Each number is 500 + 25 x the weight over its row's rms, rounded and kept within 0 to 999. Layers, rows and columns count from 0. Numbers have three digits each. The size before them is the row's rms in percent of the matrix's.

# layer 4 MLP down, 128x512, rms 0.15, rows 0-108, columns 256-383
091:530512489519490500502519531486533518478483495541443493526495489451511492521518510510528484467511515523512473478517456498512485508505478515504460495491530491459532486506547510487478520499484518473487499523495516523466492485494464549516445511485530488492511506508526523467490479498488574496516465492497493520468503507455510505487488492532473490514502493463521478562502510468475506469487
099:477556477530527460547509483477502495509517479491467537456528510487499503499481477536504481540518555533506508462491471493521489519477502486507500477475444463498453510506514480489525505469517503457519490567502480494513483490549523499509459500498481497514496506509522562540525515473483480508493476464475515521503519484434535471511480555507530547524498530568500477505530483516490542517522
124:487517496533482517498503439489515449506500494506487509477536511476505477484504512543509512535527510472535501555495530485486481493543482526503526514476517490491483454512512520506526511484497458458493523489480527494479516465446512481510500483509533490506508520472492481516504512482441504523521482502494486501486492511530450500452515524506527519606528505528484507529510514452484518508482
084:485513506526522520488479481543552539509474537496499512522484478492524507515460495519487503497548535497445466476466524534504496514538492489492521524469477535564482488447509501514516507501510514498485492531497499511513485514499522488461482533471501463502478502561503507462497494561497503513492519508526498471473492491476543543489504502476509479501451475443508523516458529477496500479455
095:509524477484503522571551457511498490463507490471510460454528491496487509517501517452529477491532526466410500520452543552478474487495479481519506496530551520495497496499489491433517486470534501524510517532511521482478526483473479513510440482520498462494488498510517529465488474463491462487451529489522467492506501520510497524507473502476523516481522504475487506533487498497525478526502
107:450508501486493486493484543504480478489502490502489493500510504499511477463516509500501480476496493518518473476479519488518506474488477499477513490496463477488450486508502524473536485498498475504494494517482509504466512538505458507484503503496479513473502496447496463482498526527476483508503507470477507500443510488501578497450463502513511483512516506480504484514507525470488471523509
086:481482534483500478493499496540468509493533526494511459518529507488487488462533517483482529511469495494513494451482529502510513494511446458470473517533541494496474493510482495512501478507482521495517451519532456482476530515548475508456470480488472544506476491476512500500548497435505468530503517483507544462493515464549496514542486480516522462520529524474486516521493492511448522512542
102:476448509479486489560422522566480518512494490471495514525477493499500463499470507479489483486496497476483491472502489540530507446453481459479486552533485513523481496498510493507511478510502461485535565520477457452504538501521519514491509466530488523504523530477503562510479515533524499522476492493503469500480479520493491543503489491487516493482511497483479491491489506499517515530483
071:528498520487510492479509469522422526462464472499491465495480518471467506505515524498472497497451492474493467452506507486493490548500491516509516453489534421497479500476472536511517516521470490507518501539499503518531475479522508516480497501458520520528540484504511463459504512466525482530506508491458525472487522516530482469524535504516476497516456458536488531534518492491507510512542
100:466572512467537486531508488527536509483426518509489512541518518538492508547508493470512503510512530510511494463526474508519495495514472458511478498519481543498516534465521503499522483524481524517496528554524467497514518517494498541474460492492506485519488518486534455523551520504515505502506489508499493510520469483439511502524500504511567505480507519463507473533495466489472500511530
071:460497499493520470540477518477453484475490465496498516493479503491502512512474526471435522567490458508486502469497460487486490436465512465512502457480498479496501490537484515491511484504506466498521471486504474475499512533477564518498498472463502477485500451525468515501475492497525506458530503490548500488518457522484492488525478492521520512481487511529530466476436470434498481534499
099:526553493531552494470521462513497507514517470507461477435542505487539518502519469452534518505489525519487539466538509492500511527528516508496476491571527498515470495499456535519493445524503543534509525526537483480521527499520474468498487483521470522509503524497458494561485540448443443463486511451489487480496548500488522498512529500500476486510521517502500521492474482501496482468511
103:481468544490503476519497460503524497464533537538529541497499495536491510510463518468515494482540505506500545538570517479540499443470549510500498506512457482482520452505527524548498487523520486467513500464488475510520537509472495450498481478500519514485524497484464486506498501519494518509498475462530510499514496548502493495573508513506519488491497488482477531502482538497523485534437
072:540507524540529464473515517522518495527475534540506528539473470455502521562471485487505497491501538503520509517510509445495503526552502523512483500530507544475540489486540491491517497496492501523540526510505533489510474509461504523473488504488502485497505509533501484485496507465510524506514514501493524515462464444471509493467499504514517511476533533528471478474460504487484490499482
103:519504478529519518531484511501499547526464463494521503469501502478508464508506495524496503512500494500483527517524464543501505512491488509499460504487539479529505486535455483485491490472532499457539519487465511500515529517495481518511532504558534526488522453524443509529514465530438517502523508511469473504528517506525519506496455497486441527480512522481496491535563566502527488439501
095:501501520542480508475482474546493524508538483538484473484502483478483516486501474455526485523502515500455499498535490461477519490488507497488476484519494513498477469490507529493510495529543534524527447533484512543507522519512529529525507502518484509471524503542513551497492514507473497507557432525501527529486509496489502499513459515503523520512449512525480549523511473492524465513476
098:492448487525469516506488546487498477503500521493531495523475480546477511483519462504528525509484455486446468511475511460494522443439484467489457496512523525495534482484488495491525502513483508516515458470504506504459488500504480461527530475468542516485495541515476533454503500522482487536508537486505477464493466554524510506497464518500497481467508490502559520477508508518505481562513
103:486490543433447484437490505475491513479529540479504521517485481491527475509487478519538512509494516513450477508471492488497458554482500504459518485461480462519467491528472491502471504468501486504514468462501512507492496501512525497496521529502437521524498490514511494501504542509475477486481518505496495485510538501487547487531544534554494501481493536517504465496507530537527477468596
104:508508450496459497458475463465489484531487496486498509473504525460550516472495513474485479535487500506529506458498503535453486534514485493508520456502480485468488511494490526467482481493498505491488500519486536513524482495517438547489456516481500514515488533436474497531504474529460476484500508457445490508470507521501513517510453517495486474493489496582501477491509490512493522473516
091:508494455468482495480528561485496505527461517490482471443440517481510483469503453544500461489502496493502493489507455514482496541548531480521482448491498476491519504498465481497471524481518504478491506486507496460474531505490509480537503523518491472509440485447530465519524499471445547458455466504488474543510556505491508495471494494480496515527496520481490497470464526519503499468556
094:505511488552498496503507476500470538524492538520500496481452501492482521489485528515493516487530529514506533465539543507459538493531504480442499486484405478492509540486505484502501533524482552518497468489494505506541518523494511515480485513470544528511526506483511489468510503509473521501531544574454515516510445468492495485567526500520460470540514487492488520471525508473497463519453
102:490500495467542513528530503522506478481468500506508510518513483508466522509546518478508506500525522501512539523476457453470544448513500533501491477510486469507495475563542524504517443508487553475519537483488531536511501474486495508484485489546473485486507509487498489523511481543491502475526490487521472483473503528513530503514475505527528485483498485521475487501482484504485524512459
100:478528524461539522501477502506466533530460472504499486503501494530509548496495507423485521526564501480507534496468500498475498548521507520474539447485466503524496538524511492552499537508485490468474509545515521528544498467519466526547520528487501502487539494490490505542553512481491470533520572503499521508538452547487467511487464531533519514473506516532509460544503465498477517459486
102:518485527500444464483463476539512544525514527524471514524444509495530538482520573427519483471489522450537500507509468547484502482463517491476526455535481478518478508501541479506491488506515517484519495486526556491460504468485497562493480493499453501499501501416523507505490473499447517492481496474520512504521515468474518496507476485516452504508508549498533512485517494499513518488469
100:536477539533474469541507462501494489474485490513514519517499484502501550469505482503491492483522465506480497465527480519520503524474502515501480526527465499511512532518463475497491480553492484450510521502530464519508469499526493503503508504521498512513507480519456517487535515515483514500468452548525498468499503517493490439443481515481518488503460470496498482517503515515471471506431
099:511492517512518468521495487491534518488487476515479524482491502515504527442490501493531489485467511499527500517529526512521456465465550490517509506537486534461508462520531520524533496532488512520471536466504491507504524487507498497515494479556517504500524491484538509532509506492514471554501460477498505521494480476496487510548488496506518515529531510521500554514493505490507487530529
103:498510522435494470514478491477542502488530520500477513533510475513487524482499507479498480514513500547518509533499522514533489444534505524509483511519453504519510546529491500481517483505493533530479478510500523524519486492510512483425511489468518524479512438459522450530518498475479506479474471482507523494500480436482523492493507493512492501491469513468503484424531495503467471506523
097:492504505538512465506536496504486467476543482486531524466506502530513522456490491509517542483467485500505494514497531517475540491509494502507519537462503474492516501497512503494515481502500479494537518491537507543497437486483448503483490492495536478508544503527529519472494482513532528489492483462459502538517509505478493459505559530532486555521475497472491496526506493518528436518512
107:488473510520487457548503454492479516467499509505492537497503516514482502474472499478490523538463467484487474492489487476493466498496532496473506512486539525513489499437504500498502487503453473492489536528492480472484452493504489518492513505489487496498493500551492526500477480488542503488503431516490491492470484502492443515506511497505473495465483462530465527511508500542563495463479
094:498498457492454505502513479503480469472453507463461521532469493457530552456540506499537528483494524490525544506468516476483534467495496512488477467491443492496529461490514536486479464449500557507475482491489495452491515516495462529500465506520546531477486485503504498545485514490464466484492521508521505487458499498455499505517495468502491483542480511496534519492586508518522532460495
097:466485495535487514495487502500485471510558493456506516533493503514486487536507481525503495513460505473540486507469493560514517536461521513474493556489471498509529493493503501505525471519486456482546546468472523532510541466480505456494477506490491507495488562505537487532533485506501504501460502486511492498537506519504498519459481501458493499503479493481496509505480516515495463518490
100:502486508467565486529498557487481492548534464491488506478480491512519512550506507457498529500440490504483460479553465577497504574529522452505522517528465516465506514467488493521473544509509458476497567502524542535510496491509518500560465480486509491515495479498533531493523486500494505495484491493486481475482462530498486410491546542520537525473507467514527484551499492511482503505496
103:479550464516485512507534530500488517539537482486483510489470524456519497531492549508495536496445504497472524502453430493515501475489484505452494526504538522527459564496498521484496491453498506485495520505456544483512504504516542546474485508481463506555512508604494530479482481507524497509544517482479555527508451527491486509518476485503538470477509485530489504519511483532481565489502
105:501511496510509455489498504510474499507478542478525544552492505532510469493496492453485511499479483502496513458519488527507520467487504526465501528518393525533498523454447484487451542480479496490493548490487481463518502515478485498523498481517526486499510486494506522511478459511513508426466509513474527483486473480451513498517526526485505465512525499517500489489490478508516473482467
081:507475478486515512505445547470496531480537507532526453494486486460499491487530486508511520502527531509513462479508517489508513528559476477491521465512502545533521475503476522507461493514454505532517514513524515498456494505499508502509497514508520550498454513552502516494472517506502515488526503490467511494483543535498513516468530510508523460521477469543475475482503493484521480515429
102:527520462486516491519471512512501481496493502449458514519491528531518536458528522484502491469514487467546548500488470489482488512535494504479501488486522469409537516517506486525495534479510528496446470473499542512550486506502519531506556513506491483515494541538475539536461456509516510521472506541510451512564492527497517477469506513483436501483527471481503495482510504510516536505493
103:462517470501487539491487501517469507446512513488513493553491504510509473512500527514510477496491499474510523505460509496530496477495462498487461469473494510493498492546518470485525529497474502494484504481466475482547527506530480442438532485554498517515506453450465520524478496549482538464474488500484504465490473490494510491501535552505489516511512506487535452479512526492457440543489
098:463494472525498494488532525519476497529513485481460482496497483487507477483501495565478436470471495510528529523536493544500499524535529485549519540455499519530521566535494505512468543476527484509498499484512571567443523505474517474538526513469502516485455512535503499524513532522498482509489492484456510502506482513457519511489501519485519523506519469490453456505518471507482543523526
102:482513421497479508508496559525479482523517485460495524545467508493480508445523496541443531452529484460526525532466520542496499510538496495531498538517539495510513539447521475455473486488489500494497539474519481497481513516497538515489459521509514504579445505503509477484455450541541552503477547510517510496489539519510499499521484478495508524490474478462547453501519498500524514504514
084:567479508504485510481506503485488521522466491479463469520505525488444495469492488474516498527503455505486538509493474481498522446476510473511496509494477474489503474498455525500504489495484466497470487485484521514506473472478523472519514497506504503524466438494449478533467487524431464516486501508522505531541495476528461510538501491464481531469501518505486489482477523469444466532521
111:500485535512517462453475474523498473500498502508493504495472493502491495504481490441485463516472465504486462510481529502513538499475416453532498540507512488491498532510415521505487493495489495545460471524475530500497475506467502483502504501481551517488504498501479496505521503470502495512494509508499526462487471447471477504483536459452468476454496505474479482464472519492487512522500
104:517510493458479512493511504513464497529509461501512511552437484470478473507490522518506519522488478474521473481471492523528485519492495502480506506500566464512489536514533499477495503526523503505474472437491466503512536473521472485475502501498496499482501487486494485436492507538514529549544529484507534513471510495438497484441473498504479470514476487476509527492537493486516489507468
109:535460551455466491511509489521517505528436481495484533449513492450517483476535455494502523494491483550487526503505519477483488497501501510495491506539484459502506438507505472502499511484499513548500507487495496522499530476526500453502479506547479522489492541519538501519479569475454480477511505454464503500506489499478553478480516483495512501511506542465484508503489478473506492523467
106:469512495575509459462506499459485506498492453461482504511517504493521525436526495503489535486479487474525480510485466524503466473519501511538464497469410514532512519518460517508517508489490531508542484489478499469488535529452547504489470478490504491537502506519484465487479510479504528558494485493526504442483522518476485479483523532518517510573506477494481515510495423502467497505492
103:512546505475501581498491496499552511455483519497501493508546488518477498451476514502536498503499537499478498504492440456530477464547454457560484465498483483525481500511496502469535486495531465497515512464472508475546480482535533500517496497523500530467456524522537480525491489518519525537540531523534486507511488498470487527507479512475481526501502529442484483524476494508453470516508
100:506487561467512483506505469491527482535486457486474468523483493522509503502502454547536491514470466497488470454526548505500497453552475475503508505529615479505467501538516540520520541492498506520534486484486462511468454481477486466529485509511431529502478492520520494466501534503513470497501522511507560498527484512493507504532469491479471501505533541490495546489516528510509468503504
094:511499548525539512470543474476495486490498474512495541510495507510449493563490509512543513489486516471521510497513538529549488511498504511484514493470566530498524532504509486510505483456503492527494526500501509501530484520483540495535548484460491489511515550561447547521514515520527446510508484507528487498491526472481483480480489485517479530477530515486510500511476483544524519485489
104:494478501481489500504506505512522502529477503488497521493499496507505514544501495537511495502472545484495488491488455566474481495486490457477483495520494475490476481461504489524499504524486495473518534480519503488487517489469489484509474510487445506481486516530487480465502493531526494492504503540552529490493535467484502514459481482498478548483515429462501513481480492527470466489507
084:486494539477471508520492484547490496508475532476505493476495478499572518427460495514498503531497477496459463466483517484510518539506509493506513474509531460561479477500467509504504545493492499501511438501508486502454484536524472494486505521501512494532447482518490489467497498500513521528517525473475501474513501528520511502536524521500556469494473508531508496494515520441505519493488
100:531503479524535481496506540497517544531545464506486494496514531495526482479454548524492497490519516512490489504499482487506494523501515537519508516502497509496529530533551518493524498507523516452467514512514539530491491498531511514545479509492524493533478502478499478529510513486514520524563588505429516553485488495447516544486477501469533533520530462454492493496451458498504478497507
105:484493558536500493507494514489484480460494484477501513461497497518499505476512510533506494466518490539454485524484512475460504514515514499513426502478528501503523496500509515492502443465503463527491491446480519487551464487497514511495504509529565456505478455488482540495518571463449517500510500445474533493516479517511474498483548456528487512468463486502504489522487502479484524509495
104:491518512480521507480501450512494469458503515514532519459553515501496517508462495456528497480517473493506507515508472524565477471411497519497533477497464498483511515491495489495494561482534478525481470525498474496537474516494524456539535485523541468487523460505548545484502493477518512456485509488484478504505491502498513492502469519498540455491493533494499538514490465483509486458536
111:500506480488475538538525491499526490523505492511505465459474463469483523491551493533548479503506535483511526534482560493510507503459534527530494464502481479507504463539476546499468528490472572501472469506508524514501555486495481479527515486549532506488503503526499477471508538452501496493509489503527487489503536506536487517536540509514471483529524482462504531477527511501510494501542
086:532486485485499519490533500427496502580500485476482488456447528506490502485512510457529537534539487467476481495487480480509486489495494532498485467483475478530508465494487471477471504455502504509454497499521483477474473497486482475523490488514529518499581507504516482504526487506454501459470472525482507479478515459504420474508555519527489463511487514507506479517504460466477447481520
106:528507495575503536528493508544504561489431483492502499507512543496496498521501528523496513512523540485500522503484481528507493511544500492480508491505460494555520511490529477524500499511536467509494497528507503490507527528539517537541487543472494527494479492522526481503524483534522480491508556521495472509488508538495511516438489515504475509496490532497549463501483511490556557509499
097:523473464504477515515497514495481483504501502502482500513499504493461473554541479516516464505457470511489498490495455493488518484509510522494520458514526461512476502494567502516475456540506491502458491517506520497457478504542487468514476523482468482499488458509478490498473481526509489501488484484508448492485507517536446519471444449486476516510496499538505563478530493494468555492491
108:467515506462527476464490457505537505511458511548510532506475504528466500492531471482510493540522519516478497518490503494511495507537483513522493489531449519472483479479521495542516512522529519499487438488471504537526464517519509498471514503515493550494545482510531486449504478509511436454536504493517527490482491510457504457494521501498480515474515485520502496486511465479506486483500
101:540519518518487453456535526470525503453490516488515526501499513539472496560476470492482487525520519509482492509487525511496486510473508488510525497526511481526490514460496481523494490533518519489526551504574515561512425531523468504538513475450494489505516525461500495488512509517537506509444498504483504527498459519474500459495453482492501514511476510503476500501496500508500516486520
093:465492504544545518509546564471502492476548478468510491498548480531465510486465520533484479492513499515476500478530513461505512465553487489484495513496506520481519502491486534515478506491503523502518513531489491467479523472484490505480483507507504471511537484474455481480487535540525512511523506508466522516481534498471502520551487484520483465494527463488479502458481543484521493559550
105:531477504453458539486526472499483504508547481495472489490545499527491483491538508518531464489467507514514479510511487518507470517523524500468516455462407511508492471508473494504460455496496496480512472483502521494496536514492462514499499465524486489479496475467516498526519550518497532455534491468529444459548531531509543499517462481483477504530523512526478535483508499479507489464494
107:537466468553438523537499520526496505474498476482501523473528499514480509483506500509526533492516481497547495470534527484495493490469541448445516532483487490520502493515514486501525476509442486501484503490531468496497539550478488506486481525534468477506462474500487450494484465513489520475514542512541558485539509558493470515537512539471522475516574487513535525473504512535509539527504
093:530557488422512482570492514478550518472488502524504508483516543495479505499536494510491512498527487505499525511503485425507496491524507517513480468476543472471532507516504451472480476484480537514473477559512519523504500470536485488497495581505512482495513521475514523539493471470473513495468435584549481494505511500541457511488505506510496492515509459471513496484481536502515523497472
094:541518492498475515502470508496516496499518533467526492500504469494520454504479490511486521487514470542492516499482525481530475519491464518518475493501414544501496538475501517517481476507537487516512482529465508508536471500527544496511477508532517464514481453554524502547487530484497481500491465489494501536541514512501499495440486519484488547480464518482479493471545512513508551519519
111:519506430536519466485512522485479480508494498520539533497504507466493504486502494527505530508559452510495510515516530469520490547498522488515500472517570457489496502561514504504505537532484505544481475449497499500513545498514457508495558517516520503499509498489528456508483513498481515515520483462484486498486533524529468506542542541460507452491480532425505467480473497472473514537563
098:500479530510482468490510487451536509492476522506510481474506471450519489525477511531511506523501482493502495498542538512504524515457494475537539507479540551461462569521481519472492520482526486493489531496503472486488487491502522496496511513492540561514453485481475521483491518437540495498459446525457533493479534435482509503467462475485485444489545509491506502507538483549480508465528
111:523472527502525562549489502502470476529520477501545507499555498501509512514497489492475501522480492479499519512511499544490533468485474508490484527506500506496525469491503482490490474499512508529529507515488480504523553470512548503531509518536494487499481469479517514531512520507494528506512499503498510521514480559539493488486492434444472503488555492509538498487495517468483549519501
101:500507468504531527469560546521486508488531505504531496512526503481541447519530463561497537502500503504486469482511464472516494485511510538468504499476484496482491493527501496503504503473532514517498498522498518504505515525508476496517481516459462512521496530468489501470490478487533524460526507460484467489489478504497490504504457498512439504519474497523501450523515483435515477473459
109:513494490488464516485533456539532501520513503505520504484508507498514504518502498505492471485527511498516437497512518519476544457494492508524515462489526495540491515514476542512537506546483495502498430482502509508543505498505506486502505498521460462493535478473505478478535472499483471514519517528536481535486530481488504510514487540495509518476551544475519556492482489536486484506535
069:494496515510516538493450513480523500519532491500532497488467553511409476480511503530552501521485555460509503530510541508482502541511508546497514518502480486500495461510520485508473515508484518512496467537503505510490510503493477490485501523514476489496510493505477469489499498503493510489470464518483500496518483507495469468502500504506506474499490478492500514497523519486504541517558
103:508489524520514509497511507508467488500542476493491447496474519527466526506502507474507488499523476468506478489509499522503468517521528500511468522498625484510496553527524543509505528484499450506483532495469493465481537462478509496497514506486483452511500505538505517516465511479530518483508454514533497462484537512524476478537546515503606516478488526482505515512481504492505464483485
101:501494514485539514494513536502469506495502493510555479490502495507494513494474501534536525489513517497519455504483476501549530455517473445537487488504576567523504489516514519475502487514492497463506530469502488506514475504518512504493483462504524481482441449479475494518485484512507506520492507495486498533503459562497488495519507499513518491514517553518544488481489465560486512501525
100:481490498484523505493528517487504483459477488510503516521477528479488497543451520527504518496471466489473500499489451501518480510461526480484543520457466510530502551479527494485465531509522508515496511479490512493473505495483572558497507525449519481489482517544517506455475460477558508504529546441486494510499454481524502501491532483494502529441506508493500475561500497529552530461516
104:551500474551519526512440521504504522520519514501496493484507524475514454509494472528516502486528481493492493516520469454498488445491522485506482494528545488486468520533473489501467512508525496467448527523529495504481514517520485505505524537530478444522512499491481480565491501474495510510495490528508496495503480502494508495479487503461509506550494532564500501495516524511515508488475
099:507510522507509525544548465490522493481497507489513489493542487525493518496469505500487486529491533501511505514516516508522521536506503524509528502459447505473478509489495496504539461461485483516520518514549513537522499521482514493502494510485491436512497466479502475503505536498534486510446472529504492500456555458516521508515497497517488475539498510475489526534522466536495477514513
099:505555497511488474490470508454477485525532514485466499502502517464495498514493507495476495491460482496469496503509498540483486546466458492514504486535514527469527511496509518491491504476514514474537496484492509498486495474481517497504554471475577481504484519513521497502521508507531528495480478471435495539533486551491470531510489508503505527494466497493509500543516521511507515514441
105:496538505469513513474509479506518497478492509526507513491489486482483500434502552484498474514508510513505508441526501478485493526485543509472554515508446470473542467507503429520486462491499489485474492541526414501514477509505451488484450506491499519491550521492504455513505497434467514511468466530491543476482540470474500477541497543562514474511501512511487479537486521487508447475511
092:481517482516421545510518484493498478465489508454516497492502543535482474457491515532508506538507508465485470505470513520470504530501503520499482525518456502492495540503474550470476504475489472492479532490495498486545524502501531514464509531493465476533519437510454566470490492497516448509497496519499532497532501490547497500486519473533459502495488487484486480494522548489500487490506
095:511517499468482452556483444521457489493517518505488503473504506489517501535490516485463469457510501526519544474490461482513480522491519488479476478478433489474499491520533481502508510495468475528516504461533493497545518486521479485485527520532514486470508496468504501491471478511471478495543541483507482497533472519505520496485505498508507501442501545535514530488476527499477526517477
093:500466487508476436507493510482484483502500533519494514456524489488542459524472517535460484532535489492495506492471498487487490525529441488464543491536509534484484498487505442508537523503498498481502522483508481488463527495515465501515520527506490520500482505458504487468532532528504492519520557463504509526474497505502487535460521488534492474496500511498502510469497509509550512506542
101:485488454391457479482529456448489495567463471469531487441543501524467468499506505530507481498508530513531546525462509498552489486482474503533533523495518463491478526506463490512504548532511492476507538468522498475531495489531508460508529514513480451491493504474490497505493479508485461495489482547491494482488486513501480513512532492485528554499512490520531514482489520508505576504523
101:511513470463527507539471481501499483473498519480482509427509501500488482464527499501504516513499496534486491485521468443497482470522482490497502499511506520554509493522432463443481506476482463451495528507520492493505446513558484477486488508537461511507547515473500509493487486495469487504493551482490518540506531498491478516504497594500492524507539496526492475509487480565465520472499
097:514473444518477484481523499453506494527486538504513502556525472461454490503541471505519482448531452515562579487509516482533509459468511535505517514470518492501519516549518523496460489477488488496474547470531499493479471504475477545533502499495524511505446504496489486514446495439533545503499485513477526495501481527481510511517482495507537524500509470525495516539501484528465526462502
102:479528494512518475464491521474509500518485502489501488463558510499525480517470495533461467521570504471481479497478504480507469521546475511569452512493547535450468534516485483481536538463482525529503525504482497512501496484509530524504502501506492459515499505497490519505497453480529463528504462528488474509535501433515484481477513479511481536467458524491510489518490519502507454508513
105:487525483521500492474519510476528480485438512527492513495493511520534465519494485440461492495503491543519457493507503485477487491505481484536464486464447505472490525495440476483530501514471506495518505510520462468511469481495497475484476472488503508510527491492480486487520449503510507499484504512475433488482478439505498509514517508500447472510490492533470500507513462475476432472501
106:537499467548471504473505487515500477514478428494475481509516515501527446453490489505483494501518542474500503502492493492502470548518481538480518504508531509492502496517540492486495564457556484488476502485485516499469559480487483496536512515530458519486479484469533509482544453502494488477512457461513514500511513525541526490450468488491529492489516512516478498488503492502523503493491
096:489494518516544476501493493472527492481531501530480543509502508538515460518489486496498534481474466473535499500510493526496506454499508487459537470460511474533496510495501482489517531512539476479493461484490538502499520542498479517524487479540481491500551530510442503544515526438558510497530544477513507533504478533504527488475432506486468495531462548496489481560484475500512517513510
095:452492530496463457516466513518494490548544499516490489480508474499474515518491508501470502505463485490489501492532514486482476532453526506497516494518537516477498496508556517528530534538501486498517495527508478525465509466508521494483526469512496533478522512498498554488517489506491534498508441525520490523500505548540462459519521425487495499504525493547515559483535527512503449480474
112:518521515490558480495544457491471516462497494488468440431528526491497493486509460458518483527469493486527530522506512493476522525513538490486494484504593482485524471481527457481510495495516501457541444477504491522502467497529481502568533487496506463507492516489475516512499525513485535498486477493513495511501507508503501474513507522518483512498441520510487514515500494525524496499444
097:547504452489514499497491516510513510473517538501505492468547518490496529517529461462482541479510509529517459521513496522526491553470500451519475500501462503482536527502500469466504526512521504490476493502538496476551524483524563496529484508518502462521537507503510588522512477472477520493505503503520479509532502511528462480563529544510486520486516516504526472481448496572492481484472
100:497489481493443509527495513502566519489531531481479520525508480518494470526507493562446477474486547514564482510518474503512494530553477474498498528508429512528496525519466469500510521514509533461505529499501504540506514534481506445522507504480475470510501496478488492454503521513527519506488532505471470472549518503507509521478496483472476542479521490421511500497462546522456509502458
103:484485537483487535514488484528519538491547521511489571491458485499516525470487461444472472536484483491552527539504476520486491450484517514520503474488469494524518505477540487529467501555505489496500440539514498499514527497483533510508469484515462505504562593509493520467515516513562519515504494514578508528477500470439534497519508442511559503489510490525524487516494512531539525527473
106:479515487517463507458451493521505491487462515516500470526480478542503520478501488481468502501545569480490468490528563498477523553507482494505492496527546507487490514487497501536528518534485510512495485486519490503525495478498494520470524477467546530506494512509447513510495459477543510531465505529483514510516486513535510492446466449520475485493461497531496463453497534470536492463529
103:486490533476530530516514551469508486529493489510536494542473473520481507537510457483487484471485507511481482484529481519485534501534511492494508527529616518506506510418489500502497498515541481528446577523520481469498486455509474495518504490516468465471507546495463536480469523487511494446490516482516533479530486526480532457528480479478547505519499485524497533502478470504532495504470
104:455461577469500492492500512509502465523517495464535478545526505503492496518491492463502503501447514513483524534491469497500531463477502501499507497514523534506480516452517480512472457474530475502502525446488518482496497452479509490510529487518469496485454473510534463471517539525504513503483513501530473522505512504509461516495509480517493567515508530518503530512493445545486504504504
115:497517493475503488550488457500491521496541514507519521499511494540491483505498559519535506518459552499504533507495498499499492514510465485482498474475501477510529485533550505514524464512452507493486500527492481504517509513496462514406516480530536535486548525472527518520505460542476498530547511499482485533545501429461524522522502513523505533546528510524513479512463528508481506537517
101:489500496539447527515522490491529492485485516499510494500513497489486480526453516541487496456509522502468506517499476541551498559495470504505506529473507564535490453494474489486494509494479496481499495511502464498503498510501494511472476503492527520525503479515540531494505515479489513511454461477526456504536518457518505474487529489517506494528514492470478488491543527515558484473523
108:524463497515459487484485506511480530479473515521485468484521495499464485449508548527481517536524481519544495507505505456489505485525488504488444471510480514514524494473470510505478470506502493472475461469466469485541502506510475563475533498517500499446490495491486498541471522508474501485541486533497481471508503438496511505523546494531521462499466447488511527461518490502519487514475
101:489452521468475470454464502486518478555527514489469496456451512506544525449489503478494493494486487528488514470479517489482519499479492445479504539556559451484456490499487513475481468495470524507501523509492523480486446497508510487505522469491449527501517509508536465465492520453499477533455484504516493462461516488473505496521575481521522494486486492465496468468498554479512454531561
100:476482502500479491488478525500470498501468516498513496489516510497512469523468509543485493475551446475495516484480471467468516485488515539504480542482497479469507535494526501513495485483502479501511503529508452483529492509502482484459501547469542477489488522517486490533489480481543516465508471495498520476519496485544495496480489493460492486469457494504519496490491530543523534488522
104:533494466550489525541541518476532499517475461511481462533460525479512511513547487533493538472508434487510519489525531523491473510471471533504498508476430481466489518497466522523522505527501514519483497521488511489458485508522487506527507541486507522552508499514492508503499493512524458525486482492473479497495529448466465515493479494521494464493477498475511498458512494514504506475474
102:524479512521497541477498542549538492525507525526524552529504478524487474472526480502481509478465502529478527534485490472481481457495520526466487513478495521514484449498480525509514481518503536484479503476507533509515501500506504507438519491489463514445540502471507497499567523502520477507541526531555500487494523464514494522496561500501525475526505508517501502500455481533487508515479
101:497490522502523530506493477467524498456555467522565530507521512547478500472483522512518530513492500510483478508479551487483515470479515494488499530500507548502498515477529514517518523513470513522514518535515468480537488516482533522491516512504492523499480440518489482503465487447515488486522498497471529491502506492528471501547472518489543542462488479490491505442526500529492516550507
103:480470522452496540483560504524499510481476477527503481511521525521517485509513489440495474495543525485456467491524498489498458509522475482551508513500585484526499455481513521510509497457543493501511525489469487514502517499489492487498501471516514482477452506500525517509516476516511528498497520522559465510491509541530508517447525470500471533505524446489528508501507543473518494507484
098:488479484482511507561514535503475499470509512512514495579511478473480482503516525532526536469467502530491466484457486487524514483500496507534492471516431508556478483505539498480536472522514519502515521443491543497521512514490492534432483444490489495490466501511516499454500530534537528519523475483513490503486466496509482499508415476467520514537552508492479504483481454516515509514479
100:532456486484516452466517533508518489507513498456487480475537488498498536542481450484462522507532474552503527524480484507541524473505543516486476530463501530523501494536498515494482500495505498492526545510498494493500511517475481529534504518450494505494472498487513511521524569479479524493484486468505451494455510483504501496514497489465491455519477517545465477457503498492504520439482
103:441475506503496542503446486506528507466512543518499467523524497517501491528479521515481546506513477506483493472519493554520468493487532505520542500498465475546504539511501487495473510528491481501468473525462506520503514511504541469513523482492496517520440474561496458495495473491515498490478477494516470439503470524536490547491454513505522477485561482488500508522509488492450519510519
100:525493490469556425414475488514516500495470513506520490495487491485494560484503488455526494479482515509488552510461533530493521508517517531503539494495518498469530472493491538515479514511492553536506466495497504494493475491497521490507567504513530519487499490490514466493532500471442494532478506492477552491487552490521481497524518510510467527509523471447491495513494451519478486506484
112:495473490499521527530548491464500510520481488443527457482528508496490449552527481517537495471533481488522535522500495490497502485466506501507521553505481521498489489459529482466470477475457492497471519542464463481461486508478494522511508489530489472494523505485496452501487489492450506506502492500536519500508486514539493502522506505477486503510526504486484508518504487486529541524495
072:503506487535495497515453493525490475499512503534487492447561469525542511512506505524479528486497512503494485512494523545532519520531504488509484520475514514488501486498449496528486515486504467519487499518515484479507513513510534486505524517497484505521495490513473478475527515517504524540516490462489507477523475522515508532504505507476512483504494487523495506459470521499439540517416